Part of a small language model's weights: untied embeddings.
Each number is 200 + 20 x the weight over its row's rms, rounded and kept within 0 to 999. Layers, rows and columns count from 0. The size before them is the row's rms in percent of the matrix's.

# q: layer 5 attention query, 384x384, rms 0.0492, rows 105-127, columns 256-383
# k: layer 5 attention key, 384x384, rms 0.0465, rows 105-127, columns 256-383
# v: layer 5 attention value, 384x384, rms 0.0396, rows 64-67, columns 256-383
# o: layer 5 attention output (transposed), 384x384, rms 0.0404, rows 64-67, columns 256-383
q105,081,175,184,205,200,227,198,220,183,185,192,172,203,188,186,221,207,232,182,219,156,231,193,160,237,216,242,195,159,219,151,189,221,197,199,194,182,205,228,213,205,186,222,207,218,218,175,198,206,179,197,185,193,152,203,221,209,222,193,196,208,196,210,210,207,203,237,199,241,195,207,211,220,208,191,206,187,178,192,202,206,224,194,216,223,207,211,233,167,228,246,199,194,217,174,193,195,214,213,200,198,204,216,181,184,190,201,206,198,243,215,215,202,192,210,158,183,204,231,226,197,182,236,221,192,182,199,207,202
k105,098,214,206,211,216,201,197,158,183,181,177,191,233,174,199,166,189,196,203,204,252,178,224,200,209,197,228,246,197,236,191,190,188,162,205,190,193,223,197,222,219,213,199,202,190,207,240,241,227,192,183,182,184,192,197,196,155,213,235,197,203,187,206,202,220,188,201,210,197,206,185,202,185,233,196,181,217,221,204,239,187,194,225,202,178,230,190,215,198,180,227,205,193,221,183,164,203,183,206,174,235,187,228,210,218,207,209,220,177,189,203,194,196,216,221,190,195,183,181,232,202,200,206,194,196,226,211,211,203
q106,101,204,249,181,192,221,185,204,198,193,172,188,197,175,207,201,187,203,169,201,188,237,204,207,225,208,226,209,210,208,186,170,211,178,199,191,218,168,172,216,193,206,195,236,204,186,181,202,215,211,203,145,183,166,205,178,235,211,218,247,195,201,218,193,186,216,210,210,172,191,196,209,209,203,207,200,178,167,202,201,194,201,198,224,204,193,180,215,203,219,175,235,194,191,194,213,205,203,217,214,183,161,204,180,205,169,228,199,208,202,200,181,238,183,185,179,210,240,222,215,198,208,193,221,225,213,251,149,199
k106,116,212,196,176,197,231,195,227,237,186,202,198,190,209,174,201,199,189,210,192,190,201,188,200,208,213,197,177,177,212,244,191,170,206,217,217,227,195,181,156,217,149,177,210,249,222,207,202,201,201,227,188,209,226,174,197,211,184,175,189,192,181,234,231,176,194,183,185,170,177,209,197,212,194,193,137,158,231,195,201,225,200,174,183,170,180,188,195,207,189,196,211,192,187,171,174,203,191,178,234,203,214,181,254,220,239,217,178,237,202,186,181,167,217,211,246,208,219,207,183,179,209,185,216,215,183,215,219,192
q107,085,231,214,211,173,199,195,206,167,178,229,197,185,184,186,207,191,210,244,202,190,200,165,179,200,184,222,148,239,211,173,167,202,219,221,232,187,186,207,208,189,190,211,174,179,205,231,201,202,156,206,182,187,186,204,233,173,219,206,203,206,214,165,212,153,241,176,204,191,204,198,166,202,218,176,224,204,220,201,169,236,173,223,213,182,203,163,203,193,210,205,208,183,205,161,191,179,196,200,187,187,180,190,214,200,196,182,237,223,174,203,252,201,188,205,198,199,188,203,197,241,205,207,152,192,213,200,171,225
k107,111,223,214,231,228,231,193,196,181,182,184,188,184,218,167,208,206,201,218,221,201,258,191,200,212,160,230,168,229,201,214,214,182,208,198,194,217,196,200,193,231,186,152,221,242,183,221,231,174,178,201,212,232,203,187,198,215,193,169,207,211,184,209,197,196,194,209,195,171,208,189,197,212,164,183,175,143,204,196,180,232,169,209,196,188,198,198,165,170,191,166,166,192,230,211,202,198,160,175,229,202,216,214,232,215,202,234,163,195,194,181,191,167,194,187,230,186,197,222,222,183,178,188,213,197,196,219,184,186
q108,094,232,206,188,186,204,215,216,204,195,201,167,179,223,177,215,229,193,198,225,201,180,211,197,191,168,218,168,224,200,189,161,220,218,179,209,195,210,195,205,176,197,183,178,168,187,205,213,162,196,183,161,222,225,167,243,186,182,220,180,208,195,171,192,189,202,178,179,209,203,192,196,188,180,182,211,210,220,227,188,235,186,187,213,220,200,212,168,200,177,194,240,212,199,200,198,203,237,182,212,189,201,222,193,225,209,200,193,229,209,180,194,215,172,214,241,187,202,199,199,234,238,159,165,203,196,208,171,234
k108,096,199,207,221,165,231,183,193,237,183,221,192,195,197,208,206,214,188,201,194,195,240,184,227,186,203,187,172,168,252,172,214,182,205,185,191,224,175,190,194,201,187,173,214,206,206,190,249,199,210,236,200,193,247,203,242,227,162,191,201,256,162,225,176,179,170,213,205,226,201,177,219,204,182,165,189,172,189,225,193,218,201,225,182,176,220,207,215,188,189,174,196,220,227,161,206,213,178,199,186,206,217,209,183,187,214,193,196,197,176,203,176,198,195,193,208,186,198,228,205,188,209,209,217,204,212,216,233,170
q109,101,198,199,177,231,189,179,194,206,193,185,206,197,165,211,177,209,180,188,146,200,208,233,214,220,217,247,204,210,236,191,166,212,175,191,173,191,210,156,207,185,224,202,234,172,159,181,230,206,165,203,204,220,210,200,199,209,185,187,224,217,250,196,207,207,245,172,190,188,199,196,192,200,197,228,206,204,183,216,206,200,251,226,169,182,214,192,204,230,178,217,213,161,177,154,188,185,157,186,186,181,218,201,260,231,200,197,202,209,206,217,197,182,237,216,209,186,176,211,193,199,211,203,201,188,186,222,159,184
k109,106,231,184,209,186,173,225,195,180,207,217,217,193,203,165,169,210,226,182,218,203,184,199,241,210,213,187,175,246,184,208,179,221,215,209,204,182,200,218,175,201,215,166,177,198,207,210,160,198,215,197,225,219,218,198,230,208,201,202,191,221,206,176,214,234,186,198,181,216,208,189,208,206,164,200,198,209,215,223,210,182,197,185,194,198,174,178,220,201,210,184,189,211,174,200,211,193,216,208,222,207,202,173,214,227,191,211,186,230,209,229,226,217,186,225,189,173,184,177,214,196,190,234,206,201,205,216,189,191
q110,091,210,205,180,226,211,190,182,174,215,191,202,188,195,160,193,180,220,221,221,207,186,193,194,182,204,207,179,241,231,197,204,178,213,221,157,199,181,205,196,174,204,179,202,171,169,187,175,222,212,194,168,222,194,186,193,183,195,184,212,230,216,178,182,164,195,250,227,204,237,198,206,153,211,211,179,216,244,208,191,173,213,216,213,220,197,193,199,221,203,179,210,211,209,220,236,222,204,206,211,223,209,226,206,196,192,172,217,196,241,214,225,219,198,204,216,189,229,256,193,193,220,197,204,236,204,206,168,179
k110,107,172,195,218,211,198,225,228,219,177,212,194,196,218,196,206,219,245,226,185,202,215,224,241,198,229,212,169,225,212,217,213,213,181,211,209,209,162,223,205,202,210,184,203,224,199,197,251,183,206,238,210,199,189,209,188,181,221,197,189,219,233,219,178,204,192,231,191,190,195,206,202,191,181,205,172,202,201,194,167,218,194,203,209,244,182,207,159,147,166,183,178,214,205,171,211,206,196,195,193,206,207,214,203,247,190,190,210,230,183,192,187,198,189,179,200,220,176,200,227,218,211,211,168,222,143,211,228,202
q111,089,226,191,211,204,209,206,178,217,190,212,210,177,228,204,227,197,173,228,220,223,177,197,209,169,208,222,192,188,209,207,207,187,196,237,171,216,239,230,190,197,211,148,165,190,202,229,185,164,221,199,221,195,185,210,203,210,186,188,202,148,198,204,214,180,178,189,203,207,199,191,158,213,192,203,170,226,214,190,210,194,187,231,188,215,208,218,182,204,181,178,202,195,159,230,177,201,198,231,197,199,222,187,207,239,218,214,182,212,165,170,189,210,198,198,199,206,213,199,170,165,167,167,194,212,197,168,200,243
k111,117,193,218,210,166,170,186,164,197,203,218,188,228,196,162,222,210,181,163,216,204,180,210,201,222,190,191,226,181,186,209,185,202,210,226,178,193,179,223,202,241,179,218,204,200,210,237,189,210,184,189,224,222,233,246,192,220,218,222,228,204,193,233,188,180,192,208,186,222,233,204,217,197,195,196,206,215,205,198,220,185,211,204,160,185,171,200,217,208,228,170,195,194,204,173,211,205,248,210,187,153,141,177,207,178,187,207,177,215,210,186,180,180,174,216,194,169,202,186,233,202,186,178,224,185,227,203,171,188
q112,078,214,176,221,188,215,209,200,182,205,221,184,193,203,228,217,217,183,163,239,188,224,214,208,177,170,219,212,182,194,197,199,180,200,189,214,194,198,158,171,216,168,237,170,178,178,181,208,156,198,174,217,166,190,218,239,199,155,215,186,194,213,230,193,201,144,181,202,217,192,193,224,242,213,182,220,169,206,170,203,171,183,173,228,199,194,187,202,180,208,204,221,226,184,244,193,183,195,215,199,208,135,188,185,170,209,199,179,219,182,183,195,180,159,187,198,219,211,164,235,190,179,217,216,202,227,220,199,209
k112,095,225,185,209,208,203,228,206,198,175,196,193,202,214,206,207,199,165,214,197,199,195,158,215,203,206,210,208,231,194,234,191,199,187,194,227,224,217,208,193,212,152,201,224,211,198,208,198,176,197,192,194,169,228,180,215,181,169,179,189,203,198,216,233,183,168,194,246,211,184,225,236,232,221,211,178,190,172,181,213,234,184,202,202,236,199,234,167,183,199,202,167,189,222,200,191,220,185,223,184,210,242,202,207,157,223,191,233,233,167,209,203,181,192,184,207,213,216,181,195,201,183,183,198,205,199,209,204,178
q113,095,192,178,200,220,224,222,218,218,185,188,204,157,205,206,210,219,193,189,222,124,219,215,193,184,204,220,225,217,193,197,206,195,185,206,193,217,182,191,170,217,185,231,211,236,185,200,192,240,247,171,220,228,168,198,185,167,182,181,186,190,219,210,199,208,204,188,185,193,203,193,210,206,197,186,192,203,197,213,231,195,165,187,189,202,202,191,178,210,210,180,192,200,187,185,203,189,185,185,211,186,196,218,220,220,193,194,231,163,162,190,209,210,205,182,186,195,193,206,218,205,190,222,241,202,190,232,196,204
k113,117,172,179,198,207,185,222,167,219,198,225,176,228,191,207,176,189,164,219,195,220,164,188,253,234,213,222,219,220,183,201,175,211,225,196,195,177,205,234,197,194,179,175,192,205,194,197,174,233,201,175,208,203,227,200,230,172,176,205,182,222,163,229,246,235,208,162,203,212,204,210,174,212,208,196,165,192,217,190,223,214,187,202,180,225,198,191,182,182,182,196,223,189,182,190,188,174,202,201,196,220,226,189,226,212,215,181,229,205,181,181,224,190,241,262,218,197,185,195,160,169,181,218,211,207,203,232,221,188
q114,081,227,179,201,228,222,204,193,178,200,181,182,189,205,223,226,190,190,190,217,211,233,182,173,225,196,219,213,175,190,195,191,198,186,219,203,195,224,207,183,201,150,191,199,214,182,228,232,225,214,193,145,196,159,163,234,217,217,219,207,194,194,200,171,177,233,216,183,188,199,200,225,183,201,188,190,189,207,166,199,203,206,207,215,174,183,198,198,213,193,204,214,217,201,226,208,158,203,228,224,189,166,232,197,166,205,185,185,207,197,201,222,200,196,148,192,232,214,234,249,207,203,182,196,219,241,232,210,221
k114,092,220,192,182,201,200,182,218,202,185,193,224,218,171,177,229,168,186,191,191,202,210,213,235,196,200,189,221,203,178,212,187,173,223,221,198,252,187,203,179,204,208,217,201,231,191,223,216,156,215,217,172,201,204,178,190,208,178,186,224,192,232,247,193,185,212,201,233,182,167,209,255,231,221,212,159,189,206,183,231,224,215,237,221,193,197,191,187,198,186,222,194,199,197,160,172,212,174,200,203,221,224,180,177,178,217,206,203,221,195,199,231,181,228,195,202,210,211,185,223,184,220,208,192,228,179,195,220,168
q115,074,163,219,182,225,203,162,160,234,219,210,179,212,182,214,180,218,221,195,170,197,209,207,200,231,169,206,211,226,232,199,180,180,226,194,201,211,132,191,227,177,218,196,202,176,198,174,204,224,185,225,175,204,201,211,201,200,214,184,210,222,223,232,178,190,235,218,204,177,210,205,197,205,172,236,189,199,184,215,224,206,201,210,206,184,189,181,170,181,220,174,160,168,211,190,197,208,200,189,223,155,235,213,215,192,197,225,197,171,236,195,185,191,230,206,178,173,225,223,182,224,218,184,209,197,169,208,156,192
k115,098,199,206,195,184,207,190,200,187,192,227,209,174,208,179,167,173,241,213,181,166,197,238,188,171,179,207,180,226,207,165,211,236,191,200,221,151,200,199,207,166,210,190,193,179,196,210,172,241,218,197,195,194,191,200,235,204,205,189,162,216,220,176,184,197,170,177,180,180,189,167,199,195,163,180,199,201,213,172,186,190,207,201,199,193,211,162,190,175,197,168,218,194,195,215,194,159,203,212,194,208,179,220,197,227,192,180,197,212,210,212,201,249,207,209,191,167,190,209,178,211,205,218,182,183,204,176,184,218
q116,094,185,188,202,209,184,217,225,238,191,212,208,206,217,206,203,172,173,195,192,178,193,231,155,191,175,185,218,198,226,169,202,189,211,203,185,186,145,185,205,184,173,208,176,191,224,160,201,202,213,169,203,194,191,189,191,199,216,197,159,174,202,177,192,177,206,230,215,171,195,212,178,179,251,193,242,237,186,201,167,221,214,175,175,205,184,156,211,149,220,210,172,226,208,206,187,228,206,214,166,196,234,222,177,176,199,226,230,189,177,177,215,219,235,219,179,202,202,229,176,212,180,178,180,195,229,228,225,168
k116,088,208,256,212,179,204,219,201,202,177,197,189,182,240,178,231,192,220,201,184,216,164,183,215,211,155,186,197,202,210,193,198,216,199,204,189,190,138,183,190,211,187,214,185,190,218,185,203,212,170,199,200,204,188,181,214,211,194,184,198,241,164,189,215,222,245,182,179,182,180,194,247,190,221,174,209,213,169,196,204,227,225,208,199,199,188,205,212,180,241,206,235,206,213,193,222,219,183,238,177,196,222,201,181,200,187,199,226,194,196,196,154,196,216,186,217,203,180,200,169,208,177,191,195,162,241,224,199,179
q117,097,233,162,215,170,203,204,217,183,165,219,195,201,203,189,216,209,204,188,205,203,214,185,195,237,174,186,204,164,191,202,174,201,212,188,220,225,180,176,189,208,207,185,178,221,204,211,207,212,197,177,192,201,209,196,195,194,185,201,177,214,187,185,216,233,215,201,148,219,211,224,229,212,229,230,181,180,168,185,202,228,207,163,197,232,206,230,205,188,251,211,211,181,207,188,193,195,226,185,204,223,181,199,204,196,185,182,186,216,218,194,252,184,185,190,231,233,172,182,186,223,172,203,186,209,202,180,189,193
k117,102,173,168,224,212,225,181,195,241,192,212,220,218,212,237,207,224,162,223,196,195,207,183,184,187,198,217,247,209,206,204,210,178,190,193,197,224,196,234,205,198,201,230,218,225,219,206,195,194,226,195,186,186,202,182,217,182,184,199,188,214,203,178,189,204,200,199,219,183,226,204,174,204,232,204,229,206,174,176,187,203,189,188,217,186,216,193,191,193,198,240,171,212,219,206,150,185,191,187,193,193,206,230,173,194,211,206,210,164,216,222,193,225,186,182,182,209,215,249,198,220,218,190,212,192,205,164,203,236
q118,100,221,216,196,194,232,199,180,227,180,182,200,174,192,204,165,193,199,183,183,186,225,185,180,196,221,210,223,217,215,186,221,178,175,204,202,188,215,178,179,197,198,207,231,198,218,216,204,221,183,195,171,159,184,171,243,180,174,211,204,232,202,218,208,202,217,206,185,210,200,217,236,201,224,207,188,195,154,170,199,234,225,173,209,213,212,225,177,220,209,189,172,206,223,196,188,211,185,194,188,218,217,195,205,177,201,231,183,219,201,199,212,198,183,201,209,193,171,213,182,187,205,212,194,202,193,241,176,193
k118,108,222,220,208,226,210,190,209,166,217,193,234,206,188,180,196,200,180,186,222,212,213,195,209,194,227,194,218,207,194,210,203,178,209,197,168,189,213,163,189,226,186,216,185,228,200,189,226,214,200,183,174,185,200,212,200,166,184,177,186,233,210,212,186,206,185,171,216,170,205,162,224,209,226,181,176,197,197,195,211,214,192,207,199,224,207,168,216,217,216,179,231,209,193,180,182,185,190,221,207,220,204,191,154,198,214,194,222,226,210,205,206,199,177,190,201,216,196,195,184,165,179,220,175,255,196,193,236,203
q119,128,207,191,226,205,223,215,226,196,207,177,220,217,227,182,246,193,185,194,219,215,189,173,193,169,213,207,214,177,238,186,206,188,230,192,194,237,190,226,197,233,168,206,176,240,241,218,204,192,201,182,184,177,222,185,197,211,203,209,206,208,192,179,196,201,196,196,214,206,221,207,207,195,212,206,202,188,221,209,174,200,180,157,215,208,191,206,181,165,187,197,165,222,220,220,195,174,216,221,201,210,187,179,214,187,207,168,185,186,222,240,215,197,194,209,236,220,224,215,234,179,202,180,168,229,198,200,259,219
k119,104,192,178,182,193,188,211,209,194,205,175,207,221,169,181,231,181,196,180,198,190,183,192,180,218,170,219,187,199,214,180,229,207,190,236,181,184,181,211,216,218,193,227,210,192,168,187,180,207,171,203,173,207,229,204,181,203,225,203,213,164,206,197,190,194,203,180,184,199,194,197,204,225,219,227,224,225,172,192,199,189,220,203,173,196,240,197,224,155,206,192,173,205,214,178,203,233,239,204,177,195,199,164,202,197,171,201,208,177,197,243,187,191,152,183,168,226,190,185,223,210,223,193,213,199,207,147,194,202
q120,081,223,256,195,177,166,198,202,203,228,218,237,187,188,175,187,180,206,193,185,204,168,180,216,223,182,212,203,224,209,210,203,218,183,197,201,184,183,173,225,178,200,170,206,191,211,178,190,164,194,219,183,208,204,224,158,199,211,165,228,200,202,162,202,191,236,221,221,202,161,200,227,211,168,226,177,214,190,221,219,222,221,225,192,194,156,204,210,171,204,179,174,187,191,199,196,219,174,205,215,182,189,203,195,213,157,246,186,166,175,181,188,177,192,195,186,171,205,212,134,188,204,214,222,185,184,205,131,170
k120,109,190,221,202,167,225,185,214,220,198,227,197,196,203,185,196,203,177,180,189,172,213,207,217,206,202,144,207,171,171,194,217,179,198,185,208,177,179,185,201,189,195,253,206,196,230,159,165,169,191,217,202,146,219,216,189,211,198,195,209,216,211,185,215,227,208,154,229,174,205,205,199,199,207,232,219,197,161,177,197,214,223,176,197,189,172,202,173,201,221,173,235,179,189,209,189,178,212,194,201,175,176,167,215,167,225,172,176,228,191,208,178,192,220,186,181,194,227,167,206,201,188,202,206,177,200,225,213,230
q121,092,204,205,180,202,202,189,232,225,229,147,194,154,173,210,207,183,153,206,216,205,197,187,208,187,211,221,225,185,200,210,185,201,195,206,189,200,232,204,206,207,183,181,191,228,192,200,202,184,209,212,228,181,218,208,200,172,212,202,217,199,204,193,214,167,171,154,237,176,215,203,164,210,212,203,179,212,230,175,193,181,189,190,175,227,199,178,193,224,182,199,225,195,177,190,196,190,203,216,185,199,213,178,209,221,197,187,234,197,186,208,205,233,209,204,186,191,195,176,167,207,193,207,187,220,186,205,230,175
k121,108,194,190,245,170,186,213,189,208,229,166,215,208,205,192,187,197,179,193,179,200,191,225,157,181,211,206,190,172,227,195,224,235,204,144,172,176,205,189,214,187,177,215,212,209,188,173,170,175,215,192,190,199,232,195,189,202,154,224,200,200,165,182,203,207,196,179,211,205,222,177,169,215,230,220,233,175,180,192,184,199,194,195,200,161,194,231,212,207,216,172,176,248,214,185,189,203,217,230,187,165,161,218,174,184,212,245,194,210,187,217,199,168,181,218,240,208,216,202,190,182,188,173,226,188,200,227,179,207
q122,083,178,212,206,167,176,203,167,219,179,211,196,200,212,244,192,211,197,191,196,199,221,244,188,189,213,180,200,172,206,188,178,192,220,210,203,205,182,201,198,175,158,196,211,206,218,186,204,175,207,201,176,158,221,139,209,189,200,208,190,185,183,234,166,189,157,212,193,233,195,181,203,246,209,225,175,199,186,228,228,176,179,201,187,206,190,208,216,201,169,220,206,234,191,203,208,191,223,217,236,204,178,227,177,175,194,173,218,174,213,199,200,210,195,199,192,205,211,182,201,221,183,215,217,203,217,204,194,185
k122,088,186,200,166,178,171,190,192,193,195,172,146,187,178,176,195,206,205,194,194,204,186,209,219,227,231,222,157,180,176,210,205,185,199,203,236,209,183,171,202,226,195,181,186,194,238,199,241,214,208,187,200,198,220,199,188,154,209,195,204,214,211,217,245,209,231,220,206,219,162,208,245,233,200,224,165,192,178,178,190,237,222,202,178,208,233,217,227,172,184,220,215,162,228,199,169,227,211,211,172,222,181,171,198,170,158,221,218,177,183,206,178,227,211,182,214,171,179,175,202,171,211,192,206,195,219,180,157,210
q123,101,187,203,207,202,205,188,246,178,209,214,202,226,193,229,189,198,223,228,176,203,194,206,190,211,217,213,182,188,201,200,180,198,177,210,216,199,188,227,220,188,216,206,239,221,187,211,193,211,220,224,173,177,174,207,196,196,211,205,236,215,203,233,184,230,176,203,223,183,226,185,206,212,168,188,197,181,197,223,206,192,204,170,224,201,202,195,213,195,204,245,233,197,215,190,224,148,162,193,199,171,207,215,184,205,196,160,206,190,216,187,184,230,215,169,137,194,217,200,197,186,228,207,209,207,194,221,200,203
k123,108,186,165,158,164,189,221,205,170,202,189,188,220,212,209,193,215,212,194,222,222,193,195,199,203,197,223,172,207,193,216,181,204,189,202,245,209,218,191,176,205,191,183,207,221,200,206,203,176,170,190,213,227,203,169,204,184,172,184,209,173,195,188,197,189,192,197,187,185,186,216,179,212,167,188,186,182,203,209,194,210,170,167,202,188,186,228,216,190,187,212,207,186,204,219,188,227,196,198,215,235,181,224,202,226,199,194,211,211,202,190,223,192,192,210,220,202,177,170,195,196,205,173,175,200,178,144,213,164
q124,095,236,217,250,208,203,220,206,211,175,173,172,187,188,167,219,224,192,217,210,214,221,208,194,173,184,218,246,211,220,191,204,188,215,181,187,224,216,208,221,206,201,179,169,219,194,212,186,179,183,196,160,205,184,226,181,180,229,214,189,163,189,196,197,165,211,163,210,178,198,185,203,180,204,224,224,193,213,213,191,182,188,188,199,181,229,193,191,178,220,214,180,183,205,231,213,197,211,190,213,173,237,192,196,196,156,164,202,173,165,216,200,191,194,176,211,228,226,227,198,187,239,203,157,238,205,209,186,217
k124,104,172,157,213,180,203,192,241,181,179,221,218,189,240,199,208,211,227,201,188,217,211,199,164,173,184,182,195,167,219,208,222,197,173,163,200,208,190,181,221,202,198,188,190,199,207,218,212,178,209,223,176,202,205,199,218,195,185,210,219,186,173,174,205,171,192,176,215,207,217,192,227,189,200,235,246,181,191,207,171,213,198,190,177,160,195,228,202,181,186,195,179,224,191,185,178,187,235,206,172,163,217,205,180,194,191,203,196,193,207,221,189,180,220,231,189,200,217,177,209,202,176,191,168,188,204,177,187,187
q125,089,205,175,213,196,199,179,149,191,167,226,181,204,178,200,195,194,194,159,197,216,223,205,201,224,223,209,216,178,170,220,197,185,181,206,191,217,206,222,199,233,180,200,249,207,221,240,201,239,193,164,182,204,176,189,178,227,202,229,230,169,186,227,183,185,188,211,181,206,181,213,188,202,190,207,215,199,184,177,210,184,182,209,215,204,231,179,199,205,200,220,197,206,206,230,199,213,177,187,207,198,189,212,200,173,195,196,209,214,200,211,185,218,170,199,207,216,227,229,201,206,188,175,191,230,241,216,219,198
k125,098,219,181,220,216,211,190,171,191,191,202,192,190,163,161,208,165,205,191,216,213,200,217,195,207,184,186,221,178,198,181,224,185,166,262,226,195,197,216,193,186,220,216,197,198,198,199,196,201,210,190,227,191,185,221,190,206,210,217,208,200,208,252,196,211,226,201,199,188,221,213,211,203,207,210,169,240,216,153,227,186,237,217,193,211,196,184,219,239,176,175,204,189,207,220,201,197,210,248,178,205,174,193,195,183,166,227,211,201,177,206,183,218,196,181,172,221,195,182,197,214,200,207,204,182,217,187,179,226
q126,095,236,212,180,193,215,206,222,199,186,203,208,212,239,191,219,175,190,167,235,188,187,209,233,195,162,185,184,191,218,204,207,195,226,197,210,186,186,193,180,197,153,241,182,198,249,211,205,214,200,171,187,205,226,205,214,239,202,189,188,184,174,211,200,189,223,218,202,190,204,173,200,181,189,233,232,202,247,199,191,159,216,196,215,177,192,197,202,172,200,186,189,198,220,197,193,193,224,206,206,209,192,193,252,198,212,202,208,189,212,196,205,195,185,226,186,217,225,232,222,229,239,180,188,211,249,217,201,203
k126,096,226,225,198,220,182,185,178,203,199,209,223,202,220,194,237,152,216,224,193,220,180,207,224,171,209,212,182,197,190,203,266,199,214,211,186,215,213,207,221,217,203,199,213,200,201,183,233,158,190,237,169,206,216,229,199,199,222,166,207,197,204,230,186,176,202,196,218,215,192,195,209,198,200,177,202,204,206,173,174,224,208,206,189,227,179,189,186,217,164,193,191,216,236,227,220,243,181,183,193,195,205,184,203,198,213,203,221,198,194,210,197,187,195,211,203,233,173,219,193,180,186,223,192,177,206,223,187,192
q127,083,170,213,248,177,186,215,207,195,213,177,206,218,208,159,221,196,197,229,219,221,158,228,233,177,199,194,191,187,174,185,197,212,170,197,198,155,241,237,198,232,211,187,232,203,212,178,185,186,192,191,245,206,203,185,176,196,164,212,190,187,214,183,223,199,176,200,185,201,187,189,217,201,218,185,224,203,217,193,153,187,203,194,193,186,252,221,200,214,199,209,233,218,215,206,191,209,199,177,184,211,207,196,196,190,219,184,238,197,177,195,213,208,164,212,215,210,217,219,175,182,198,217,183,201,171,160,222,216
k127,091,209,184,209,221,177,209,174,191,216,173,221,219,187,231,209,208,186,169,235,211,233,160,215,226,210,192,204,191,218,209,179,161,192,231,218,190,213,188,223,174,195,204,212,191,179,165,197,166,161,201,240,214,210,227,192,225,186,214,215,211,196,212,180,217,178,247,181,234,214,206,229,228,180,187,206,185,205,223,199,227,210,171,209,191,208,217,192,214,176,194,230,187,205,193,207,196,213,216,212,190,218,186,215,216,224,209,187,205,191,211,200,156,198,209,205,257,196,191,209,226,176,179,195,218,221,235,187,205
v64,100,193,218,144,195,234,209,188,178,219,197,184,169,207,203,201,186,189,190,208,217,228,195,207,200,218,188,207,183,184,210,212,205,195,186,192,199,216,180,187,175,170,230,188,231,211,218,212,219,196,198,185,209,208,201,215,198,195,186,192,244,195,191,225,204,188,217,159,232,188,215,199,210,185,164,190,202,187,203,183,211,207,217,220,212,193,181,176,207,202,223,183,189,216,190,169,191,208,223,201,203,160,153,201,235,230,208,183,187,190,182,209,174,220,190,218,233,192,166,195,184,160,199,188,195,188,217,236,191
o64,100,228,210,222,203,177,199,204,208,181,203,164,201,192,224,214,152,203,217,164,216,234,192,203,192,179,192,173,144,186,196,220,204,202,187,199,216,201,170,181,221,212,196,212,247,222,205,222,190,200,161,173,191,179,245,230,204,172,217,196,186,212,174,203,197,204,188,213,216,187,229,209,211,207,208,213,209,209,202,188,172,208,207,194,203,169,193,221,232,187,238,184,239,201,233,210,206,171,220,186,174,201,171,213,196,215,192,198,172,185,230,203,183,182,201,142,227,195,170,218,199,183,190,195,187,234,197,192,189
v65,103,181,176,260,232,170,223,171,211,227,181,184,246,195,230,201,221,207,198,184,227,183,198,234,173,207,203,175,185,256,187,197,209,198,202,209,229,200,175,206,183,225,215,222,213,213,207,216,214,224,227,201,211,219,171,183,184,215,193,200,208,149,233,181,189,228,160,178,193,180,210,193,199,208,229,209,198,192,173,205,215,164,200,211,179,162,177,237,192,190,184,207,184,229,184,195,224,188,203,202,180,194,217,185,204,204,217,224,188,220,162,211,196,190,219,193,199,179,213,215,184,237,159,251,228,222,205,209,198
o65,105,213,243,174,192,190,187,185,222,216,192,220,207,191,191,181,217,175,234,186,211,203,192,217,228,194,211,197,221,233,206,172,216,236,168,216,207,203,229,162,213,197,200,193,272,189,212,190,228,180,203,209,232,210,178,183,163,190,176,221,220,181,210,194,216,211,209,217,189,253,164,172,196,207,185,190,165,211,214,203,190,207,210,193,182,218,211,159,193,207,212,211,208,212,187,205,198,242,194,212,220,216,197,223,217,212,207,175,217,202,191,216,187,184,201,182,186,168,179,203,213,202,229,225,198,178,164,234,199
v66,095,223,200,156,205,155,169,205,190,149,207,214,189,202,194,209,161,190,218,165,197,219,171,211,209,195,213,210,200,202,197,195,208,203,195,197,163,208,196,197,212,205,203,211,207,186,225,163,220,185,222,212,219,192,216,224,204,183,188,200,186,230,170,223,188,236,181,210,172,248,200,212,176,207,172,220,192,216,212,234,213,199,221,235,183,199,232,203,187,158,217,221,216,214,194,180,205,167,190,182,213,242,169,200,200,172,207,227,178,200,242,205,193,221,212,196,214,188,198,204,225,175,169,154,191,213,202,203,217
o66,092,207,171,219,197,212,203,197,178,222,207,157,189,180,185,175,219,192,214,215,199,236,198,189,203,242,201,185,194,181,224,197,169,178,228,184,240,205,189,212,196,192,188,170,166,219,206,213,209,213,203,204,195,230,190,190,219,198,235,179,176,191,183,210,175,178,217,165,230,205,231,216,201,204,215,182,196,203,234,196,204,210,213,211,204,215,220,241,186,204,183,232,165,187,228,225,224,207,200,202,191,189,151,177,187,205,171,217,171,203,174,206,187,187,182,195,212,196,171,222,209,211,219,217,206,230,200,194,203
v67,088,217,204,151,179,191,216,221,198,220,249,229,191,202,179,195,189,175,236,175,187,186,182,245,199,159,160,207,185,156,185,222,183,220,191,201,180,171,203,222,174,204,177,170,189,197,187,184,203,214,190,187,220,204,183,192,203,174,206,174,207,220,206,216,227,191,220,223,199,232,181,224,222,171,179,199,218,216,214,223,212,218,203,199,235,219,222,175,193,207,199,223,194,149,188,210,174,198,181,211,190,206,211,214,194,175,184,208,210,210,202,224,190,198,163,194,208,250,180,200,240,177,186,188,172,222,190,210,190
o67,087,201,165,208,196,185,221,174,188,192,185,195,182,183,188,197,205,204,218,235,202,211,194,184,187,190,212,197,201,231,212,212,205,164,232,207,202,242,184,218,224,237,188,204,205,182,229,220,194,191,178,228,212,204,199,203,217,187,156,174,206,216,186,199,180,185,192,215,184,202,189,188,192,191,192,197,205,251,202,192,162,187,181,185,204,219,240,186,207,210,190,218,206,258,178,199,208,231,198,206,232,221,193,220,215,186,179,251,210,202,213,234,214,191,198,239,196,214,206,207,188,174,193,204,207,208,180,282,220